config = dict(
    n_layer=13,
    d_model=512,
    n_head=4,
    n_kv_head=2,
    head_dim=128,
    d_mlp=2048,
    vocab_size=26490,
    activation='squared_relu',
    norm='rmsnorm',
    norm_place='pre',
    norm_eps=1e-06,
    positions='rope',
    rope_base=10000.0,
    rope_fraction=1.0,
    qk_norm=True,
    attn_scale=0.115,
    bias='none',
    tie_embeddings=False,
    parallel_block=False,
    extras=['gated attention', 'normalized values', 'value embeddings'],
    init='normal',
    init_std_qkv=0.0226,
    init_std_o=0.0,
    init_std_up=0.0226,
    init_std_down=0.0,
    optimizer='cautious_adamw',
    lr=0.0009,
    beta1=0.9,
    beta2=0.98,
    weight_decay=0.32,
    lr_head=0.0068,
    warmup_steps=200,
    schedule='wsd',
    decay_fraction=0.864,
    decay_shape='linear',
    final_lr_fraction=0.05,
    batch_tokens=131072,
    seq_len=512,
    doc_mask=True,
    train_tokens=808200000,
    steps=6167,
    dataset='wikipedia_en',
)
Each number is 128 + 32 x the weight over its row's rms, rounded and kept within 0 to 255. Layers, rows and columns count from 0. Numbers have three digits each. The size before them is the row's rms in percent of the matrix's.

# k: layer 4 attention key, 256x512, rms 0.0276, rows 105-113, columns 0-255
# q: layer 4 attention query, 512x512, rms 0.0292, rows 106-113,234-241, columns 0-255
k105 102:056114091081146141136113126185125115064147067191111118168118088122118065120057123129125115110153184147078118158101076084091083090128160146095053070153093143062194155111133109128106102145111182046053145111148159124150094133115128137142195181065147148094162116146079095147133164164142093135104107068119192132151114123099128124089107125168141123154156143043140139067062131149156087108180201138082083128119101122104155128150157149087101082174140149213062120113127172099124107070109131130095159108118147145115177103083117150124154122111151102140115128112125107151133218203087095118076139142155126081095115121164077176120093190137158115101167091145078123078074178113189115105147138119159158138105152093183089139109133102131140180116145094127097111104137110198119184139150154
q106 120:116130171110126106168120133164120117127116153121158154161112118143147152123122114152118096141153089125080102146138127123135101070102193121146057077137107091134168032112168108149141171144102180220070138172119148162127145134176128167152068156073155132119140139139157139134097144107118132107157116044141128157130110127089127119093182158079077102117117079144185089161123145157103126132124117110173126121146119112143119113147135155152132120193143066057124127117105071157087161114131094151158139142117112140126062136121118147137155109112127144118099153070118155131083103204081123137104155151131138056095140102129104088143139122102131114099131128116137145144198136083150078185123138134151131190109133124098132113132147122131073157101130111161102202135181176154108108124098137
q234 100:152116111154116121162166141151078086100150125115131177155089123120114135134124109117129080097157105168106081104140119124131122130117146125119112153076105087078160083139127116122150102181131116155060107127156131125134138143139109131124098117171099189122094104150152168124064185112110112136110101136152137120133125092137079130101114141160167174068153132122151106193067105083138122136117147133135129134178107139155125137139131087100124127124114100125090162145104136187128133150136081173171170044146082131090140169117069160117162133120115141167154201092089122225112083145129111124175158121141180086078161174122122132149140042088118196177120149108139183140188107140159138234102152141114143124134144101145184154109182135114127128113160057153108135089132108150108092040174111
k106 109:130114119086100068153141135107160062127097130048204120108123134115136168152181167083150133142124096116169181132133134068099156155084127164137047115128148125176062206096120102155098129124107116119208158160096057120093143119144137094152137112146193113121122168106150161089136139158131167108125107100130123100101131086080119107106057174154159151095143109113105095083125091159092110103142116108119118114123153150165124107131121097087124138154118142156164129070132154143090127188141126106130126091121083109112157127114144117103139115127070181074113169134158157120082116108120093182062111127144109204074131059146145117137168135130124078105132069136098095120163104125139085085132132146173113050136112129158087129072086143149171152175185150184116147155078178142152107133096189
q107 112:111119124134114126143084180140140097166103111128094168208137116141124144115113150156153167145117147153169120136099181161143132112137140167110156155126130154104146107109116192129139134131041171143113133132171114101128114138143107113142166108084188093089077085142126102155160150127123099144118099182139146142164119135092119112216149104116166123117120158120165160076179114149166122169108101128167069101162149111150090199139125056139151117115135128146078132120079182057118150107090097140160133115148121037145139182210145134064107112113126127145154093111128113146123164122153114136102099082139046091129107112132110129169108102079114206117118181092175122080129138146247085086189168130065112113141116074119104143106139100108086096094132139119114116126135109109142139140180114
q235 105:086092123150106125141133146144123122142124116136162098222123072123163113098098165108143113116166146131118148145185181111173120123106089138166086132143129092113118039109065112081172125099070149145131137122155100115128150134083149099103141105081195076139083133119104126133162121093139144145093076138150072146141173140137125136105147096134145096096148123120137175141140094163110151163155051094196105110078132130186166150108111010184102097119143148042108106137140157113092120125124075131097137104121156098112120179106116128132135148149093079145136109116127130164122111124114124107097110116113115168068162210146159154212112095059140136158098141117139191154067147095140168128095165124071190155103132111129164113113123095142095199121148174098139104127171147113135148103164156
k107 106:131171153064082040100143082107085118106078134081162152102084104142176110098155092110115119138132119075157089148108081148092132142136160122092193092123152159122112110060169139189108156081100114100104165125113092123175173105225109150126166128129107147153079176068115085081104093115141144147119164066152136109126097139154140101166124115117050137158098077099146099195117169176129123125150156118118210091139122146058089171177108163148141192187098125119115176094082108136102177186093157183132116154078111092137145122126112093126085089118140111149143157128031155174134160138170173112194093123120144084108104107164140131146104144158132142080117167091136112125146113175086113137107115180134129108101140145100160088103121121126119103111189118123114055119104138110094091113141120
q108 118:147102074128089179129153119152192089116147157153101125127129105147145095147092103144092168122146093056186125134035181151097103147091126114151201088145086159133130145110149164162103155160194150102143128050160150088098064104139114132143106084140165129128088072135148085180109154133119066113186182140118083112130160145131149105141065161138068157107145162137116075153134141117097178141052116126061148186137145112119055134184188104102115171131126146160197127135112158129160089111127132092093131076072162079145137090113148201106101146118104131147163113134121096084134145141164108148123115126091075146128126149097121127068114137060121113109148101093165177159218093128144108121103096134162119152090113167128096125210106148103142100116125147160106154103116148133128139102137143
q236 105:132137120207122168125149143096142098125105155164150113103122091143112112089119098135104130126113139070120157173067138100084100128093088074162104104153130145112147071097105166136163096130132177095132119134115162137148074099077129112104154113083125125104140144134126073186178169061129147156121119179100095147146134143114147126156089091097128111089140145129147150115173148104148143123121075103154118152131190107116150083127088108103149152122136115059160156128102092080112099114131094112102138134118166050140098105158169112151159145151137166100119133155092115053147183100148153089142141066132119137164058133056159122168172161108113131104120155094143131148146107097092155141138127109089124174100122125161128100231084104144176148053094153161157188165135134144168141139094137
k108 108:162159127161078115170100132121119165171152108157125126177112077114138114084125143119134124101087109138107158137097132091167096137119137146082132142146112123112149113140123144073151176161098122118128103066159155126184204117178091148084106126144147103111107111196145116124133083106125133128129098178095075099140119135131128134177147126151101118125072145131133133158134128092151107196070116155178115148124186118141106067199179143076103089105161099158090120125107098156117078158137143143126138174095094197159168166062162100088134195169128119104130125092183054172085151150124156087148062109099129135123106146106107118100088144167162135085124133128145143060162093126172105092093111120123126133121134115144072091089164081086113140094123135059076115109113198120058094139122157
q109 089:160034013085160125157127147178105112178175141133114120173131127103104111136128118059129102111065160137068082165127109063110161124104129170075135132164130111160095158145167141108073151082163157118149108152125105130067128171164129073118166104130203121091105172143098135126153134125139131149097165114128095129129199102087082110070102092117149167128111140141110142128144126123147163130136068089106190163144152095050102125168103115124154166100135065082073089148045116082105118143163129129059101143094122104071168076129175134141102083113128143154153125093123161195130160110155128066138116139169148123133105145131106127158093112136135200080129238142127131094108155105189136129147186187099135126172123170134145119104118112134112164144115106120149124171136157162178153159094185
q237 077:148075031124087102158118161161129108127091110116139099142186073085109121185152153094141117102102094107097145182083174091121188097125130160126108137127105101166073167100152120122108138094090085129178097142150068142101092103145126071108169100112118094147086141092119119138131146116199105144155185148114055127112173136119084146130123089095121173222180114135102119180158126171100129143118070109162158112115169094121142117118105111146125180121140110140149069129127138121133121127116139115091180196112161138154193140077162102111088155153144155179121190144089156125114141099161177091138122162096117175141107160147156152115135104090112122045121166138121141128113127080173093121071107119116197175134118140151085129112093136117081145143090208088152120189120155142095092131132098
k109 084:076143181176111087065085136115169206086093107141119103093157133179086088076072139135155129120141148170146046151151093118125100140083180161095140107209127169110108110082088168120139109136076187145079133182125196158138095136098139117111199168126103147080125094132102113055118059123144124078117079100134152159149151113166136134128125163165171107072125120099123091120120113153165061087129180135122127096165085160120125145124097125204113064178112169126067093135182192098133161085199062122127135146158145149107118129127106145134118138149121035106149103101124119207185173100131152170145125092132125074134169131142120142141109143168106122146127139122084083101104119144177133115137115172136130092082163120168142111124141100181162086103105105163120162140128159167121143129138131
q110 100:101106117139157159127118186124145134112154105125140096096114150130155117152152115070166116117144088090127140142134089122102115120156143148134144054161201146113195108149117158111134068134135140134052128134117128125111159115094145085086205131163161118121153217138116127096137140171111156115070096127139122128146157080103108159135128147128170106075094116163071138067113103094138137166149124099131075122158154122066105176095139098143103108080139124087054099198107173145124110130144143102132103129138100152125126147119110107164125072074154204137123159127114147138142144117139112113111075154122155091136150128076107187095109155094106149176181209119118149121121163150151097132191163151133138117146108182106178150097116072138128105132135075168151171150138163128124173163074160
q238 108:101146061122152128132110161120133131114152164122117085123193104105126099182123102062139142101157025103099133118098100133175136105092102160131215129140198109070112188172060100159100051103154095154111119119115110118139104153138140109121178107188123141079094115089103120139135120153070094136132176141117130127103136133136062086082130146106167149097184120168076164139151115122146120095109148114120098137201172127102127122064119145203105106139124137200129087123134131117151157164112205107093095211155101162152155156091079107114138132084143113175162151149089168136111144134137113126165113107133196140164154149099115142114138110052095109114123101062094112146125163066136086184102113137142111064133128128092109150146116135115146158117112079122107113067122113128097093136163122
k110 110:111122160132125110047109118124140155140158176147119142119182185122072111124131088155093172146101212133117099109163152097078083117099153119159067147118061115088139111141153084078127199121081174132137151124180178150129160122101158111131149119146107158145148132156131086156074080107162140102158090064188139198110084105106166156102106130164120128144111129114160125133129147220140103102163161117133137127076035107091109119127153071113122089156144115092085109085121122050125178128075081085134132120113123140095133082176076076144116142167119141064107121112127090088099023140077157173163086178131120231140113109113151128151167183161143097126124143163129113122173086118097129146133076136132129104135120152147165111142162165140078111140156145168077119177107139107155143176105126
q111 114:190119085112095109178135143147141081131123066114113117086074074143103122099130119045148060118101133164139087181163077070082144129123176155113105084147146118136134168164090101103196114130167142096129106126127149124099131123152090096172207151114154151155116162167115145106135124226153206140118122096128136112139084112153098133039097162145083112110146118154122108137104125127115143147094165134142197108139126168129140077155123141121105146137150067091159132112095131226073130140175079151099140164084134133092180142119170158118116078139120132126145133118095114223150108114157144076124136079090084134122099127098150122126126099156113105079143154175133123126160147061175096153154173163127079102186128139143207102078161159122162112198118099146166118177095110155079133130136161
q239 090:153118106087155119145123156161122109148105116099144161113135122167142124134143121101128152097139181140127162157133214045120152106094112085097149139188157146154118223154111135091134059106090139114152103062166132111083100085142135079142118116168094160197168163099123188101139151172131158147161118159109153097105140129119115214106090157076122134172140143134105086192143159092091141158145106128140181131121154134111149117229166072139134164110122111136174115160166129168134138130121051157095177175045164043128205102156169115170048105061199117143105100187097098125083153095158168073109139160108095180157116131165098134151154125109144101097085150129140127120108137098144134103187117103107131085094111167134235092107082102090077087173115115164116141183110105184100153160122154
k111 102:140075103087104202140115179173138135107139110142149108194114124154136122208082094095141103096157138115112108131175089063096113097136120117170141133115133111139147156091074104154093155084159162123106130074146173135058134113169088137138152124142089134096094114126121092176123131107174168108115127078118178134127104167128111100127181112099108152130130101087093116142131103156099142151089247072088120144163147121175133131101115128070053066181129134104113133105116100109113130119083177131109127138158112142103155141091123147096156124111061148101124129145181178167142192146139113151106138120134144081160128172117066086125151195050109163139141139093060155067113152139112134182188148130121172163144150126134140129090127091170179152125108172140119144124137102117061160069129147
q112 102:169081149063107116160097084191115086126102064139095167176128111088082139111107152104064119160112070120142094175109126107161146120132150129107166119125151110190126143129134111121132154164104120113155133163123128125074134132148110072142103126136122147120154108166155155112128159148119123119149089105139137123095116156125117160110140161121138127110128093198186096153101135127109128170163102139121233100122097139162123100167118108120136140144121094153174151121092070132077132131183092142088108122111150104169188206110100148079136144168136103145100124090096064137140128157090151100092132112161098113120131096156115123189161104103121101093114124117184073083189141077172147142060130147073133171142133100162101095124131207081130133087090146143166121138110065121116127100209175
q240 090:132108142118132199181176102199118030114117132121070122141089104127131154100127108109093125127149084058072152158131169095142111133119125119156086139104131118142151147076171142057152130101143125111116107124120128147118084089111110078149083135137105118156114119137131061163094179121165201143115113158052019089084173106094113178066145164072131116119113114152154112126147143122091124165158035136128145149116159121161138117173121137123107155132163094136162096152103153170107119100133079149165174115121172072076107141108098174119131124122194184100134142083107101086150123147117106074163115098096150068134114144079123105106166155087143186067102119116168146095133146146189091148169127122071133166146129144194165066112099157077161118122123119189181111151162150162088137086134147
k112 096:139133133122140087144185137148101082107137105144140104112150085150131130134153165125105137081133096120129202159163110075122128133141099135087118095166111158098086130024127137071105136059158134125146146079121079116077109157196135147101177096087142097140111140192131150099190128141110111116131119141148160108121122113097091098149086125148184160133127124071099105129097087067119157126083136076125198138176141144199179136159102112092148167183120119096110127145097128157128156106124129152093099178137083117118217122133125100102156165108123184089175125148156111140093218117184116090131108129154139174098102146195139118117090145128114133079128121090083132105166137120118094082114145119138150145121117118127157108076114087199150144115094138202145134119070086155152151095100118
q113 114:181103139084064200122148085192164147150129141087148148132096088134165099150077095136111121135135096106108132132140219135158111098123141115132105126085127115107121061084088150142098117110128193179175134094173144122140097112115115117090074123105112089121080027124143166208125128127148067119125159098167105137075114179170132084099134138112073149104165091112197119212108087074090082130089169137072079162120083154167156132123170103138137109170143124156136132094133065083143134152131179150105144177097083122171120076133154222122103131161114137111165122096150182148131100169090210164126136106111134151175148103121086086105099069090129135046180127094168149148211113138127163164098100169160133129200129085155119107154133093131118142095175156102160160130121128112055140113142092
q241 111:113136161140097147120161122125114119066139150088125138157089104056194120104047152076084116137121094136058066110155177070081115130113203095167135111135082131107104099105084132104194154108102130107126121083112091131109166073095110160105101125105141130132087136123136147183111245139148083156141090120203049103107117136149143142129205182179113133146161145107096161172141088103095152148090133143160078128120134152167153190106103110133144146131094139076167129123098126140079069108141113090178157104097100095123114113157121183161132142125068187131128121126133155200137099157096122161112149117138161132106079142108072098128099079157137151085078186104140175151160121130160206156179151118130180167164119066199158087101159124123168152115116123151165123097120116160080149108135104
k113 114:128140126147158110143148093182101102143130125093184129140105108049178107090131134145142113098115119086181148124147097139099156113124093157099130159129089154164102161153161101206090102162138179179137147164161087065134135178114105123172116127193115141127158101174182123185180132177089097163084151108112154109109119140129073145090099139102117141095166139155133157145077137094150146123126136104091135100210064117182104066127119078107166101111124085151136121117161120133155169129143148116122116135133186119146113126116142143132120176103181192083110136056126142114103118187128160150039123101138131123072149095197178174064120143111136120172150103164122145140142102130112106083109118135160150073120101161192117121096118159123190109149184138177133036158105136171100105107107141